{"n_layer": 16, "d_model": 192, "n_head": 3, "n_kv_head": 3, "head_dim": 64, "d_mlp": 768, "vocab_size": 4096, "activation": "tanh_gelu", "norm": "layernorm", "norm_place": "pre", "norm_eps": 1e-05, "positions": "rope", "rope_base": 10000.0, "rope_fraction": 0.5, "qk_norm": false, "attn_scale": 0.125, "bias": "none", "tie_embeddings": false, "parallel_block": true, "init": "normal", "init_std_qkv": 0.0344, "init_std_o": 0.0, "init_std_up": 0.0344, "init_std_down": 0.0, "optimizer": "adamw", "lr": 0.00163, "beta1": 0.9, "beta2": 0.95, "weight_decay": 0.068, "lr_head": 0.00904, "warmup_steps": 342, "schedule": "wsd", "decay_fraction": 0.605, "decay_shape": "cos", "final_lr_fraction": 0.0, "batch_tokens": 65536, "seq_len": 512, "doc_mask": true, "z_loss": 1e-05, "train_tokens": 591100000, "steps": 9020, "dataset": "wikipedia_en"}
Each number is 128 + 32 x the weight over its row's rms, rounded and kept within 0 to 255. Layers, rows and columns count from 0. Numbers have three digits each. The size before them is the row's rms in percent of the matrix's.

# up: layer 9 MLP up, 768x192, rms 0.0859, rows 466-501, columns 0-191
# down: layer 9 MLP down (transposed), 768x192, rms 0.0893, rows 466-501, columns 0-191
up466 094:174128131113114162177151110147199123129181079140131095166130150143108112108213075124162106163148135097175103205114086123130100101112147103172143138122133151093148137132141120130093117177111110185150130150095120095119110095157132136083089165153118103100139108104082120067125137126091158078122121133094097143095111120153127148130039122161179102113113118158121102130151183134088053225119083145113128157078134134171108173115129129153137219164125191128118135133150135106076087175110128155172146116165096112109082106082131151151210115064163121131146142134148106128077045148151108111
down466 086:084097143133187102053129101159050134046137134120155096142128138127117121150055168138134135094101078162091137098234160108120130167143076216161179125129131156124082143153085139134117147097170072093104100075116120146163128100124212118109099120124119118188108131123136115156128125147156125109168191158152105103132164151182116101082139140156042125160151172081184141120128120143137193100122126136117115140150139139133156084107106163114184126107137116119151163101130096159131128113108116144082114151139157113134144114130091108106057108160180156082119138075106109124161184132097181175
up467 090:074150166147130167130122139121183106089141092188081140118133169078115106153145081095151112121145171160081115064108094127103105057172131115139085116136135178161161146153060126176083158172166120119086099121146102126092120180095132157082111090113121202158115156150164135131174115090163089117168135144096149150097121165173185138124120159125082088152156104115117098070112157103162161152097091145106143139085098115156101121127213119074146148168163109146110142095143135141115102149085163081120164136154132203065154149164137160140101108088100180144089123116093163162040133154146157164
down467 089:185081094101167150119108160165097158187129143023135123138132143147104182116144185130111102148136137092112129202250164120110148107087095161107128131162117071066112093104145125135144118119103145122117163175094127106108126091123135086099108151156152097105159124157126110102077091132094110128134144134153128119187118089069072079114128109179165105101051151180188125158131135180115084122188180085134080106151149093116098141101118111171103117117133183197148115194130089161116125117149152135126143135162113144171114132098104097132153131146162092087172127154152112118161178127154102095
up468 104:100139149110174094091180087044075129129138138141126167163070116124108103168133128118113125123117109131080175144115132123106135091169083145120118093158181129154153179127105083133115100117164135159151162130152147142093059119180104170088103146113129148191084074107109084154104157154119081200130164184143094116136180201072067194114133049159123167117136102130149161088157093164144110173111174108075118085123141113120101144074149144082173117150125137178136096103086049091087129137104139147159163107104165125131104097099115155090136164110124103153175128129141154133158135108156056112
down468 109:076076135143078127103103112100125149142121170105126138125145141108130155114096176183165133115073113133141102075175168138138126163135159143159073171163067119124152124122118043131150174129129136086184148120154161112151070085135119114108174105136118121093120120137189150159149202076128140111064166127136170133116154085162159116091138101105118078175175079107164115143066140119221128155115127096105056196166129109116119149115126161139100135085100122108153117091122180147156124156092098080093112103153083118145092138152099132104160126186063144099145123116124212141102149213153136105
up469 108:113184085156125118149139087148133147162136121127126112150079116122077142149144096109099188102126136065116121113089112098132091196152114135083126062109151116143137125154083120118101174162143138123138213088045128099100110107159102146119103099158059134090118095126105073067092178146172144125158159189100068133132137169129132181075114115197128166080179064190142111074188133088162147120133130090154098139138103141136110158138164165102105129158111094194130131127190091103155135105074131171188189118142137147134101117102111139156141112095139143142114146125100146156076065137177149149
down469 120:159078134149130119084128156124203167160147161106110127144106121123176118104123115122134091138175159151148109107108149115107153111102093074166145124122098180130084106131089109111123095103117099132165095183117139158137167133145113171112163116173109101112135157054146115111144092103126126093164092183146140101169159162139119207150108082191122106134118134095104106088164147123079097107124168065180184095151059137114157113165104158156089178183145122133160150113071130105103118127153155099122091116129132160117097133089112219097056110040179117087190124138192141154150042140121099127
up470 096:100043171117157103138208182171101131124122104139127075143148132113143093087138136120157106082145107147149094101114115141085064140136106119112127109140090172076158146154175067161092140060186152161170157096120138087101119091106072146125156125061190099172125090127168100159151137084121170153220123160048127126189174144111127143176122102103170112139135068148121190160087149145185138098168128145174094136139116156111125121103142138089185113153090131181103129078133135136131117138087113117188135171082159137117126189124110106107122127150174140094136136099118132117081082140143132107
down470 095:111175130080188129175102161125116161087128149176108177091116128121117218080207180108071117195118130140073130102105115213137195122145128112128129121096141089157173099152093139112105118150066094145095162151109154196164154144124115097097083130143099070089096126092062187116109163102169129130116108115204145090112105076125130116158147141149087127114149126171119172119152152148172114129094198079090122137105112095110131129224085120166091099085144131114127158159091106151136134151142123129112111140114183166076125102107114102100140184114130166154134085105118097137128135108094146136
up471 102:140147141131126112133146167116176123132083113139123119146132149142081138091149148105108148152107178129087143150139114067130088102142105167083066108110159159133143162088127145184111097153153194140137152122079071164160078130126102166100121092078134130139131073141120155148091120133157092131153175100164121162112137139118075216116151094085169077113106081140157163175138111115152156134106126076109123142151102091149077133084135130183099145169166097202080139102154174147139161132160170083094142103116161107083115170146061167113161166186192091076182128105084097101178155123213147093
down471 104:133105133106179075116129103115135126110162155108116073188120089092126097129176149112143139097126092117101128098213129105104129119102149072141135158179140142079121130170127122152153128117122067066113124109117057115103169121140169113162138182099122170131131136072166153163133111168159144121116101141129172095104097136173112115112114140093116163130184134125089108202141121132080140140157142065244161113170115184148114145105100103144125157125104068124154207130124098123075189133183083159116126183148065150109175107157092106156177158097151169089095068139146127112150073130146117172
up472 101:163135153143097120109146147114120153114158157154152057140153101183083090088128155119138108136176185169142136112138072137187074108102061105102111200175147156063156131075189081145130141188070133097103154155114109079137104127161123127095194137092140147110093081133133096151074120117123156111189128075146107106141107113113065174130170151152112085133121123132095140099170128122140133111072144118122067151186145080137122138126140111154103173123067101171126172094140153138105149176094172131137180144083198164111123178113131089109141106024144136135089115111159112152158138152132132165
down472 101:093152093108184139131133101145117130114148151117056153066127118098093114121088123144109156157120058106092099183128163152111158128142185156117107127080135159141155078178123147100161137090121168199081180085139126153150103154142177101140031098120109110089143137102166185066153134088134083141096087114132115105130131119136109093160108132076158135087188115127153164166127168081099067140142093142127170153125123172173140170146162132191146072118174167137140152143142120149151105065142076139155054136167113121103113068107053133133169157130112154090145174103183098150121108173145124145
up473 091:112135126121159102146142162157152153101181122125072097107125119136122101088131148106130116031136128147153163137114107097084105088125161061101091138183094178097140149090105135162138105128136075151094106126141129206107100143140078138108130099119115202098127115184131124118159153115161115114156136125146062162086175138117072151101055121116087137102162098069163094169201110113147096094152101106155153176155171123126139134121162177153140180137149095147102155159153111136168099178135087146108169142078160133031154107141151139138097108175120038082119162138130181184132133187147132103
down473 087:080136099137092116129151093151114116154081145142152120172158147153107143104115094198144140200117133101152110148206126078134167115168077150122133113107116115098161105168153145090169173115087116114117115114099154077135126115120193117097155127148130104157161132168164138144111121148143142171092147142109134162136053139097183103120205139135138132097118157209100145088055171137138158174099088070049166139166113156104121138074091090077137109111131127148199136108063172132086181114146117157133130147181100163216079154098093142086155102133123162117167080114120087094094123098117137112
up474 101:132116120140110088121111166085137122172086127124112045173071208142100118108067102122084099120127167082092119142126143163124097157109102111162171101128141107149159146125113128140122096144163176120107136042117165149092115150170071169063083117205109142130129157209109156135107144093148128139126118154134055098115172124100153200163143126177170137088144100160121149141173166104121115157088155113141108117075069115181151139136134171105111109111138166110090101155195171154149086115121150128103091110119132098071097107083126164188142166095140108117126092129145109169091137123194055150
down474 111:175119111138151156146130115138084061095114092102139170083134103134102163159118056125128156143196160190151141140094148162139102174141166179143158156154134105088148172097103058116125175167113142055098163102089162120161109170129090097171108110098172138132107092140153081109145091119083138126125127062136087131136152152107081144141131155090118144114168136104132129127139131068109078103127127135140105079157166107109140089168124034129131201176097139158158169145124139156176176102094121145122064149120161175181121128134112085163086113159176144087195120057090112106105127110079162159
up475 090:135141139098134020120142133154146123121156119115102098176157166156109102168181117102085127146136080093138116146139112095065175128172155137141178134127181117125148079094173121118143164141131043146124127137112079170164093074097075101117119165165141135184090133149132100154054107137084103111122155134134148088078134134163141160118091115159090106143203139156141161118109123080049115119112039138159200152139154116118090097133156110156105129140059103123116097144135136165091160137092087118173119140112099171152077181134124174166144146149125135130130179109103128110101035151101084147
down475 082:099121141105162167112140135066073168132116109146156172071096076142169136128077109108155157125167133148134141095222110146158042124096086121165059087132122142120109176135104122096090101111127174117113128097148139083097156195146196135125134114109138086095162102080133176078170178126169137164124163144130095133187131118110169093113126106147145150165099114131143083159175127136129135128154165074074076102113115146124170163130212095119157073121165150103109118100115123113134102125116191189054165084157136116061139121120156096107111109120157085077150124147161160134098192136128134145
up476 103:132055164097169111147167162148109154127088162137102099148127147098149138042165126145058104145138125139124173151121122101152097081143096169152145145222153138133164166133121080157134166104127167136204103146121060146167055109141066057080055096137123166180119106145100118151164123131064118118119112121112120162121113114138146146148123124145111133125171159179134183131133085087101119134080081144134168133103087156139111139199148119113119111086126136130125101136107145120033182114087144093150064157087156127125109111187094189134179115124171158133102122117137096146164089147148108157
down476 103:111139121132108140142129153161150093088168108143089094109149130143145167176105168170133076087172112147134189150187144091094141119117082134160137139095149123166095088104147153125127174137117125136097083146139182138102103189122203190077138144119105193061107094128151093135080114098126144131122109210141120101150183157107146179089174068122115121161068173104102107151158160104124094077114147096072091137102150106093144161122121074122123187192106131126147174119155036182139140128094143166071159135124088189121075164105115099099132129130115101128154115091087129157087112095149176134
up477 100:170104099102133139139142212088115081120203119140105091164101148114081137102132158084130139155172131144095201137123161215171062120134147112132109146163131140148153093125165116150093159093104128137190095149119130150080056108140081059119141134173106133097092094155132115135131119127141105158108090152128125111116114143157128129203100159134086109166167108164152160150133106118184121133128174183133129122094071135201133097117104100129153096099106111127110083093130083143100119157062114145176161111139103196127105120184098123172087093193136157138194089119163146075145116107154121208
down477 107:137129088110182113086116089141158084115189105136161158061163118205144109161079190163146098133132156143128094130121168167067152188121154157084070115091144165069135176120099155110210147117133156105090123090188134128137125129098119160131119166075139119139104115129137073118133116119073154161164181111180148128116114080092079134110102147120094091152099159184144123124105060141146208144143108128120085094127143170135089133106087136054116111101129113138072145117128176200207185117153146135155111141159148095144124155149124101091108114133133096081079159123116162165118117093086133144
up478 108:125084128134141083077143197163161115122143134057122133115099156116157150123128136104109166141160161139120112119080086163124145158130087131166119083121191135163141137125166096155130119104063121151132139146131170136143111117155132145127118139123091149164084125105168125072173144046138129153198159165143128148098150134088133132115137067171123087169147119122150205069118112075183174109067120126153118129113101114150137142118070100134079151108053128147133102121067158071107099091151141127114086164113171136161161124097130134138159123163036133159144206094111057184118191197157139100
down478 114:124103156168074124122097111032141144125183148144089149109151151152101089094112155169124123130080112125124115143127140084091084163120187073134120187174103139083127089160078131107138119110140136134140107142131086128082113106128121165147133159112174107107150119145099140099114146209129145086071130154139104137072090089185198124161024099111134166116128108125172142118133113100078108126168178124149138114134163127157075167120163160121128135100153118172100166206123084118136127203111078105113130102184156165135119102058084129179138132114203152105067134116152194155117102114116142155
up479 093:149125128102124120164159183136149127142195138124069120100122140100135116172146180105102113117175112166122157112086098107154172104120098118090177145172161111109124122181180157110167103135063160168149117083109144121155079148112130091166079112136062081139081177198120164135104117138166142140164098166154088092122134124155129125119052131149148130166169118145155132115157141141171171106073068112094136177132078112156112138087172079125064184066145188072133121080187149161120107166163136145146141057122121143141128108161099072182146087100133122060144092149149111137095076141110143159
down479 090:124103106131095192145115090142140108090041116142173143150116155101114131092106125206120080152025137075116134167156113098082106178159162140160137133103129089086081142090088132171140128121112111146134171170075194105139133048132133112122131182103152157090091144107121145125131145125104156176089136157132188107112146097065084200124101159109157132145109103106155160123126138092094078157139154151147160107095115134166132122145127138125209080187105103166157096212125108100074139183101104150170112161150123095129127138080108195085116164148145146126088162099092136118145140129167116133
up480 095:084092060138134093195128144162134088143145157137123150136099117157158122078141143130104177148127194157123170134127128208095144128098175092067060135142116140087115160093144167111127138131130118182119101101133177133130103120116124086169152143074070154104129112165091145107088171129169121213143204181145070093118132102141149120137181111144088091129174139156106135113094115117188124094117164111111136113098113067147127129079186093109077128056159103206113122138120144126130088135114127149149134097157117156089087099144172158109146093155120189157103128187122171131174176118076096172
down480 084:210139131107108126093123202109088161135149139090181094102125124137065130171125124161133138144136121141121097195152135072104123159149087196141092126151110104123156100102103126145152152096128163114138174172107136107163069105125187092088095154172116092105122179082147113161134025070088143092122158062115168185166143103140117161107056117124157146118101114159099110129130120134101180195120100107110121183144103188179134108155145147126161106179092146112166136112116119138118154115121120075147139171085148106197173137135063080088088143123138113135133146103118079118095114128183101182
up481 102:110134170148118074157145122160160130106111178161090171196088097058128088139130095186088140036127166138118152120142155128089108166173068157140094152098199101154118111061122109146133135117164159133173071093133144109130107070131083160119133113153131159128126151169100107125094115128110154144224112147097083170095079095076154150165106172118142157149130128099114155123125099147078189132119142121102143161171112124128179132182132148138188122109141160209129112106163137097097140121097153119136132114084131144135096102191094111164123062179121134148090120163114154114036137114173113106
down481 104:141105157110146135102135131129115110096193100062104099048124104179128180117107159188183155163141110142137103151107127147146130100116125137097098132140165248140073110143140181192078176131148071134119064090142110093070052159086142110117151171114128110123156106127130152160105123151119087063102124099129135139158148093131108105120154134128119145127128076140080084126133056152236076172108154131184168113114105093150120138109126159111113122089131181136153171073168126142133083100105090126138106131092131133078110163178172132142113130151194115161164116138167105118138132105159124136
up482 104:127111124152156125137131137165126132207179133077127093165111138037106135088134082114131201112131138127205195168131124149134162121090130155133093154117146109073160124124135111146126122157152172117126093079169114148080088107175087136102127122100122145102092112113190156113110102140104109089119103177132172065115110168067094133115157138145062092128170129122144181176204056164122094104099148078130113100161159075160110165109127090161110137126077106114155087154098107131191135136128167094144105105148128149119139122116075175188100114183112076127173213111152103117139146181139113130
down482 104:116172171075116153119102134128085097150134131136163159120138083125123137116111190117185068200132179178127163169174113108065126144108082100139152102140140177179101164105106116121135157070148148089088092155173135110074119148099146167123128175171081120168146108128092091124119100179089140140075152090095091143150167119174167103138175160126114090087146136112134089156051158141122155156098096168084120157112077153121063127138146157122143125172111188101136119125101132109107121158087130137064190142169114153139095145119117092094135069164085212119089081124086146189154143095135117167
up483 098:073132169112138155165141134170164164111170178107076148125136111124140092111120119151086075118158123095079082111121114117130079090153117111073115124113133119128114106128087159158136136097114177071124162092149165113094124117122092160083109105182174175127124093116124073105113187123148128172143156155100100127138168128157134132137155109180159066097095150151160150158150112032172123133079095142164104123110125142108116080158162118192109098104090135156129177176198171123110130075094102098185066170115123132056150188117155135146158167171099175171127196128145134206108108111158074118
down483 094:130131133137150131129139145157116095103102127130106100076099075109132108143136124108155192094085149129115156113255153140148105118137161158153059150114092133090122184168182136078131151106139108147127131123153187110128136116110166107164115155118149126094178142130113107173167048183155122113158121186164083126135145094100085077096127169105153151193143162140139156167129104162126141099084133155086119106159128124117162196073120121045169168140160154106123094101078113156123039146128119116118163136102126073149089126130109063109104109142139099197120155115112112082149128102106159152
up484 096:060146177104129126133129134210133125134142136118132080160103131063124157165109139151165169076119110092073089154138137124106135139133129120096134095120114127077131113130136117125128202067199108119193100103180146105165109109064131147147093114156126142086138124107140162086151125112155111126152165127149056073129085159141157113147072121126041107154185135111070144128137082108099141126129116126117154127171142125099127172146140190118145155095100111176140127120139091214161069191148170042090137133143086103104106079149100119156161073102161107149112164150108132154124116192081078168
down484 085:194130099136138112106127151077150132117086115110117161083112135150128129077086126103104114140172131146144187151217124093123115142141143086116101136123170114180070187142103151154105095178063085154114125160108122157088126166231180129099121122075125141182154116160123106150101131133152110113111094109121164178146167106160136116095131122138175168079155100114187087144148155189166097077129116127105096111079098146158118156107092100120129083130154147074127118134078194068106130051070122179187082139129119128128136192123137141114082210114133141131127137123163111138106106073165141106
up485 100:135174101139100157143059096128186131067143144116153174124174156161089118088168069128077133124162122149099136159117084179103155111179087081128210147059106162137145100121152116135110157167108089154112185112102111153129105109092092147185187132150171195166106136164147115052127164093156076131133092118074135131099175135116063195212129110133123121125154114165161101082112121109133132080114147140133114112144088069126097157182148065130161132130169135155106107193138146141136098134104135119093146093104108128097155141124125168179153146123117114176074082094107148157071119126156134147
down485 104:132144134090147158111135103149208092164103086148162136100147082081125137117130136083203161149075166075153132145106155121132159138147169094104136082120138102132159087119140169089185130082119111114130105150125219147175117144078097122095121122118078112110112125191141186189094120099119146096070129182126093114064111101110114148152108077106131127129125144148082118131111131064152129168094134185138138168159141111157126122094125148120140098136072194058175136077099040160069115177149146115178090181138100095122081150146161104123125158115177141129135119158170133126187135163159133083
up486 108:135161091150134121101083080117191118093100068143130094137087150126119153097148102146080159148110156135062144119105142110109176131108151125120148107120132144122188116167108115147083149128097212115096190095119144091122126045191072108127101131157121134111108165127153145114128142154096086139174175098102078155084145169068111169133156082084065039095208140118105100151215131065135146059156112119183109117144119126088100138135157090135176188130172090172137164103125161106158169122098105126128151149140136122123081144176139127138136153154147172173108141174125139097099125171132106143
down486 117:135146110140173109107115191122157166109158143171102189126135179130144195109162147159130139107155136179145117134112090154119129145117102140155110145157131087167148130163090092149073169075147138126163163110104101132161101130146072194079102142165130141117112051170120109132143129113168176100127050043111164183076040106123092085113140128161137123031106178147087177090104113185112127105109132111086176135112092089118147124150108109147091147093128143148134140141107145117146155202113178118159116157102173160132101106121084126146102157073094111181102174084122149090104161084120099117
up487 110:087091146163121103086170112149246100164154125099129083110133107123125195150139121141124153101153119111132169191093159138085101153088105122060111080184120100153108157104154124147096139136072123101182088063157169118165121128165148092052134098105092128171134130167191206130118136090118124171167171138138172121093153083125133194166103105152098143120159055164083120138134130076141176127137094125137106129135132147171137156144144164128137150113143148178187087111166072104142098096129094111121108102141124127091107133139094187097142099091102157108128117137142059151139143123193114178
down487 114:188134133171096129114193139141130112179157108091133121043155155123165099112047150110102097123074094128177119124187122105121140077089104123090096121140130123122017134125135167120157116132097084113181149100154143102095123178109185118174170165113183149124078134080197138124139131145093109137164149151138131103159160109165127155137093185157129134123120093114095073118131145136182152090121108096172105130074115213079139128135128124144128122123155076074177145072157143074138166074139089110092133157174130098126088220140155143141136123117117132085084148104104160159159127144110131113
up488 109:111164122114140108165145078093129085189120112137054161150071104155121124097146143109088145146141154176122109168134138134097081128121085155165146201173123194197138122138095100124094106147158143146128145166109114136103111140173119116128096127165160166111095087080103099095112225103185175199145113133147082113148215135095114108165094134129146121126129112158162140091119135077088124072069106136116126090097133137168159180105165120148119210066112172209137109104082112118113079144092133092125183110089162182126125112131106111134182130119124130146133112178116088156091111085104133139
down488 123:114126147145180149125133097095143142101122102109094097137153158190128106163101159080154147079214101132099099083175166129141169059102124144074141160144136116165198175087097129056124103164125186154138105139179109197139126147117134172114060090115135141096114131157195080096109102063148129126089098098147115130143124130156168096130148166150133127123129126148139183103085196161178174090156149122124153137144175103029133096120176182168087143128093105107147096091128120160086126130113116132125133137085102121081127144113158144119103066155099124180151161134090141074167117163109073121
up489 101:095154132134126099182099165156133102105166113076165139154127120135165126116118088170089154169146121175127139113121125170143084095183157148135136078152159102124134156146183075077123097123134100131149165113104156073116154088154108097109143081110103167114137078161140141131107217168122131178126099176093085172125139178070115163128153135144017119091096100139125142147115103131130099110127201105143144142180122107133182114116144181107135078152131125150148110122077157072132091141095201036071141094128115143100077116153073126162143092147110124126185156221164117118093127133154134125
down489 105:163114070128139150093087153073144137184122136135103124122119106110126085089203160087104133197179149134150143201071110100076178137115122041146187117159147126130107134105132112153133155103103153171151111119131092122126103247094109182140085173105114140168144123089070196149072126082101132142068104127150137131128155089158143119107139095149120079098166193141141127141118099092158152155141107172089148065091155097118097140168124153177094067051149116122151158114102158100137104108097115089136140150117184094157151104114133151117107140146134163141140098089135139139133189158159146109
up490 099:114130130144164070145090113130079055165111135093106134183091130128112159127168116114114166117152130110128147146125138137138104120170131096094129150115184121150167211095098108101109145108079086137143219149160112162106074114161104121187171074092149143151150112070088118082104235165124200125090099159160136106119108086100117102085187126127088140158142075200122186167099142139136136085143150104170133083150130098088108184140113134087138124164105136147126163148113130109075115174058133136120154102151149108129151110208106102132116093104150096152128065139127136152055139137146114143
down490 106:118174094143170128128150118181138143145178141106142079139141108116118086175082186085126132087167152135171090108067144134145172164147118165086124061118097132111117143108149150122170148118112166146074082120162149132111136157144077194190156117105107118077099114101175113169140031058137142135184167181126120122148119153149131175144157124151118090093169137058113098116130135153149123124113102177123102094144134181140122135000113108109149114094130133109078126107116128207165131106092115078081128147151128120124116123076104151169123126156128137148170059101110128158152099141062157124
up491 109:127091088219137095113085210093127102183132089107091117156111124096127199076123181149121168149197111139085083104122152134174094151132109076121156164141160120125140127163138087154128136169118129103151169094102184102140074170167140072091100128130108097138068178182135195142185178124143112134156139157121111186098110157164095128112144149136105107128115160175100141111151083120120186084134091154178170062112070084103101105069116109173114169151144126120097085105162125105097121151160151076063162080102134148117113111137122167105146111112133094153167153093142111144114134092140114168
down491 130:127121135176174115146163114156177113148204159073126170188192124118135090158122153105116155156088124149200146130084173067144126107093157136106141125098103057141091144083149074111145105139074109126218120133092119073122205103152099166114160096139109156108093121077196082141165135107172150102113107124099146087121101162169135162110118133165150123180155097142126122097082143138143152149176115053196110138108114157117098118114118110158123104113112168126140133065106134131121139169099050141165183123099143165115113150129134103085105159137101107182137142157067107086120099066088103117
up492 093:182095122083120148104124140104150088160118145088077166107140161140152105084141134165119124167163117100114145125092129142079120118120129079162115118129170131156153127126117150146145154077051124146111109173138105145109085130169137191102179127098080132151134119179167163101155150088215119156101115155084086118080131130171123155112110103118141121098168113175113144151136176119180140085115150081138201107124131103212042108063162046149133157061084135084079091118177119169163161134114136167116128079161135146172088164136130145131096152148123122080169076102157124156139153156076160079
down492 089:099073096096169083194144142138097157123128110140163117155136084136150120120119110070145127168117157118143175098208175116121137172136109107078143121151090136080100100127150107111128088129149136103117153034074153111117169108120160064142103161144147121099143155099076081212102103146066121141183135131129167143156106122115170163113090099149133140222116115090143154154144096141122122145132090142183072125153129154117169116134144149122144104187168089168172125131083082084086075123098142106129133129105109146028115120158172164146165115113178118126114088204102144108132165125182086143
up493 091:096144122112173179154161155164168063135172114114139045126121139168098175114122127129146092128197105185125186111097123089086155137099137122062058173137141119116134153085114136115104151103120137125125093089111206149112115110126126108115143120109063134086078098119147112124114133205151071139133151177182155125092139092155164158150145191151122150105139150142137095149140132101166189103104103132109121076182120136136114124154131097135119058128114150166156132138172165188129096119129143112115149112112151098054128168116128091106098112124122157133182163110074100135095109117249119211
down493 093:155139167151137139099162139185115097162073147126104143102128200140084112081106157114115162098107108141169129060052112161130107103151148116115174084097145168157148098121148115082102071128155174129138139106139106167156092137149107148153116157102202126116134132098121130078102159089100177127144077169119118056097159145088130133191091120078149128089130113094127173092129102150103127090118185119134124099066173138135186169086131084169053137129114134123173094112129095091191147120113149126164172155146134161118168127149190199161075148131157084179084142168125097123182134153095115065
up494 090:139134054101139067099107140086137131146127168142080161137052142122085185089130130088153177117150144130142093163112136135099140121103127126153173149140111174171125149144134170066138137102102110193108157081098115112120125096158122134043060110142105106141135116111125189112100142119184122074134173140110139152137141075072062091126089108116141135143181076198128159062175180140108120143056185154093138084153163101173098165169154095159142194140109101163168135129146121155133164160111150136143115149110138100131111068112101179191131111122146110108110172186119174150158136131168146158
down494 088:072165093096160142090075090095125105097142126167112176183163172135102086113158122166156048123195103121075122170098132212129112139082124113158143107111148171131175165158119153111147120073134152148119069133102134117103106174132023165123118128070165173136151073105161091076107139086101153123140055120166145127126114121136157132156115150151098077097144142111120137101162099115146107137112163068204106125163182083093137143157082183115063109150148125143138135187099123149141141072090164111121143162125133188130125129074164154133144103170167147162128141108168101139109138112150136096
up495 108:168164051160110119067168101116158093100098116096121165163141111101106123099155096102113158123144164153076182177099082163114142108162125127123116115132152146078146114122124155114109137078144156152109205072065143099125085091099114181123142096184116107101150118165125058181103125095169145091182173118077097123119116160075038140114115172146167109141154098123186149106105114072096117133062176154130151097160123086148099098132150165098147125170094097147188110076118140145143115162120188122181122143118185128149131124100063106141148101156149102128102178138162149195128088104128159133
down495 132:143161095115112106105097113119162083090160182149087146173138164090152146115168117144125103172159141142150152114114157127121125101089158121204140202090102151147154177137055112135146162131117132235116144123113121081118075155142063170113090123123131103143131090124063106169108115088092106142118090106137173137105081145128118132130124107161109124057145131144119165137136112130150090097108165114212179077128160100170108139186142153114103081069085101091120162118117116160180124128143147117141096172109145139113111072065073172201186162144144101134162172135169115085080165142146096094
up496 097:122157142140123127172111108098130122117140117103109153148140119149120103128133085129143074169125150163051150128111141116140098169163100099131117111122109197139125153189170168139106115118147079128029163145143134186098089103172108109114112114130178113125156175095160132151089159149120195157117133147191085162164175122117203121131160150090052080166130151120075105087132178022112121117054109116057169106128126140100117126114161131133166100140111176191193137106099147136199137116081174083107119122112129136127085122162139145138143062114113114148167183123124157104167095094153149127
down496 097:181119111130119177077162184051158146107092150115123107123110146132121128130142175158101152089171088164121114151177146133121127113148116175119123147131143106088144150067102073149152130178099155095228125141097110091182158140129124172044103148120113148155075131132133136113172143075149111104122100108115188158080141118151081108155090133155154159083109090125161178133097075179098123181126174149200092162096089056100112132186119155127108145127131064109173111170162115132100104107191098146065131110114128169122126147102174135091147088151117125110081177149122129117180169136090096102
up497 091:110087144098091141170143123149158111170156128082172121139190147146111127130192131169157104132141090119084092147114106089123109069151140109096178124146144177092133109160112135126090145179106164109131154138166129156129166111133154138081126113080182160165096123209152139088091160179065129142112125121154128062114147061185105137142102136141095091101141169124124148097093157136151121084106134108145154105124179053168096123092135078085112160105096148102125119127157100064076107041180092165192194129174081206106087145150145146122123107137117116141135130153067121133114073142082130167
down497 084:111127097124162126093107141168118098052114138185086143083073131093125113071066125061116103131147125148156143114192117106078126147108093137129070126135123166156139167135101128150153096109144079080137116116103111122102088098109159135153153172167079162128128130061145101173142073072176148107143160189114113148155124171073164140095124121110176191118172091130138054127173114149105177115137104172091115148147083200077132137133172155174105093150143166137118118159093105180185123184078147086098105133121159063090191105122099105129149143118150159081144135115170128154131149124175143168
up498 084:099084154131095139179120107103161098115079089144119122157136100179174095124139140196084155119168141153097136100109159103084098130172110104156106128162137147087103169099142117115096112104165084096074139119128177115089114156106138121149110184075142121111124127178104152162144108191147095090162103222217087162075184170099170104113114163105125088095157143093122106122153151092089128112145052170139152139105158070169166100113066114139109150120116150128160128108131130204139062065156146150157172096159115134144135103138190118139134119062097116157133175120173111110135089074095130148
down498 077:125153116144166142104134110184084125134136162107155129148079153094056122125137134116164120160146089105162177150133084111186195117125158136124116129085055084186201099144091118137145135139106137148164133084115127139129147045102158137108127109123100091142132132126138104073137129080130165134095170078100119126192086102141113163131171114143109173143103105163143150162145124177112153080131196082135121067208107146103110137122162128121142137114124156122074100143130145068100180255119098117101061140115148103129123156111080129101070159134136092103185081128069132134106138170155134168
up499 098:106104117201142146172171197139119116178071104129133134144101158132106105179103108103097141104110168107072099160114112171085106169180158126110116137126097126121140136166169145099107147135112121113137128068145191085119144119113122130133166098101184085140142141140086117085167116110126102076163151116112074165075123078164155114141129185127114162117138109126090127097141158109189146152137096128085108051130178156169135171139149065109135129192109119195171132138100128152112055076123138123164146137146193147156094157117158125122095106076120100191062182110151100150039118082154180109
down499 101:085120112039126138124092093126097111108175160091173095074165117129094139163077136108143121126121133163164171199037161100117133094160118188150127096170069123149169099118124169154128154142122171162127114150105079137113103190131132148076125123139119167107152122095130086097067173089153152142102138119107161125137157168108107150150096070158114137137145140130167119132089084120084118104200129089136169180126096092065152118112157078147163106094101115082128137124115111102122188161174139143066138119112146102108187110160120068130195138171138143091156150197128092199161113109119104165
up500 106:111155114132102123095113188105208108113151164144160144187105173177122101116162094116132076153160094164077146118106103122111084100151085133124139132149163128078171114173111102163118132076123209133146198129084095049085136071102115118145152143120142197162117124177120110108174131104153092104108136153184145078078093117105107178126086097147142128060133083109093152117138144150151114060168101144154151136141059203134131162133151110126084119090127115160140167132157140143107107075102184107145135122138122158164117127150069126120197135096157103132107136130038135141080092173125113142
down500 105:140120133132102115182098123088057150140086118051126179132170091150120144106134095140127074044162156079076138134129132117150164092118168103130110128167113065163081132075133177145076128140122174079111149148143173134201141127143131157114112148146168128107130093125139128135145150095132144223151155071067088082119154155133155142115139120162133142198178108128126117151066144199091169160140128143101120091109113115143143077124119168088129156103111182103078072151136075099173105184146107143106170098125132116141097159096195094098142145137137157188093116108149094153161166101134148078
up501 109:139155139137142097099158081143156130124123096082169095138105148131160197132107131065069110113133098157092133183096125129091083087105094115144141126160181142129156093162159133139083106129133145111120159166108098136102062092138088167038128082121156136128113128074151091075165186132173191095124151111140160113091112134121123180201179106131169136110125101088141144143167109157148104120162158112136082140129103165134140189112142114157106126137108189155158122136162142113130096147095189162179065103104134178132107094089053129122149048124114177169103200107149131129160082144130055168
down501 117:107115128126147172159126116096113120115117114040134132208098143082204102133137164164087195127146219085161149135104168143163121143161142125122125182123168102127075121087094160139122105098110095152162140134146158125119196147153158147102134135140088113070089104181138180080098083117168168085118120117155110073159150145141097120130155130124146150144153177100156165136107100176125140138163107129112164140124084122153101099144115113091152078138140108124118086098125089199047098136132103140195149106174144111123099138162080111123108110110169179068140066112087187134101126066098153066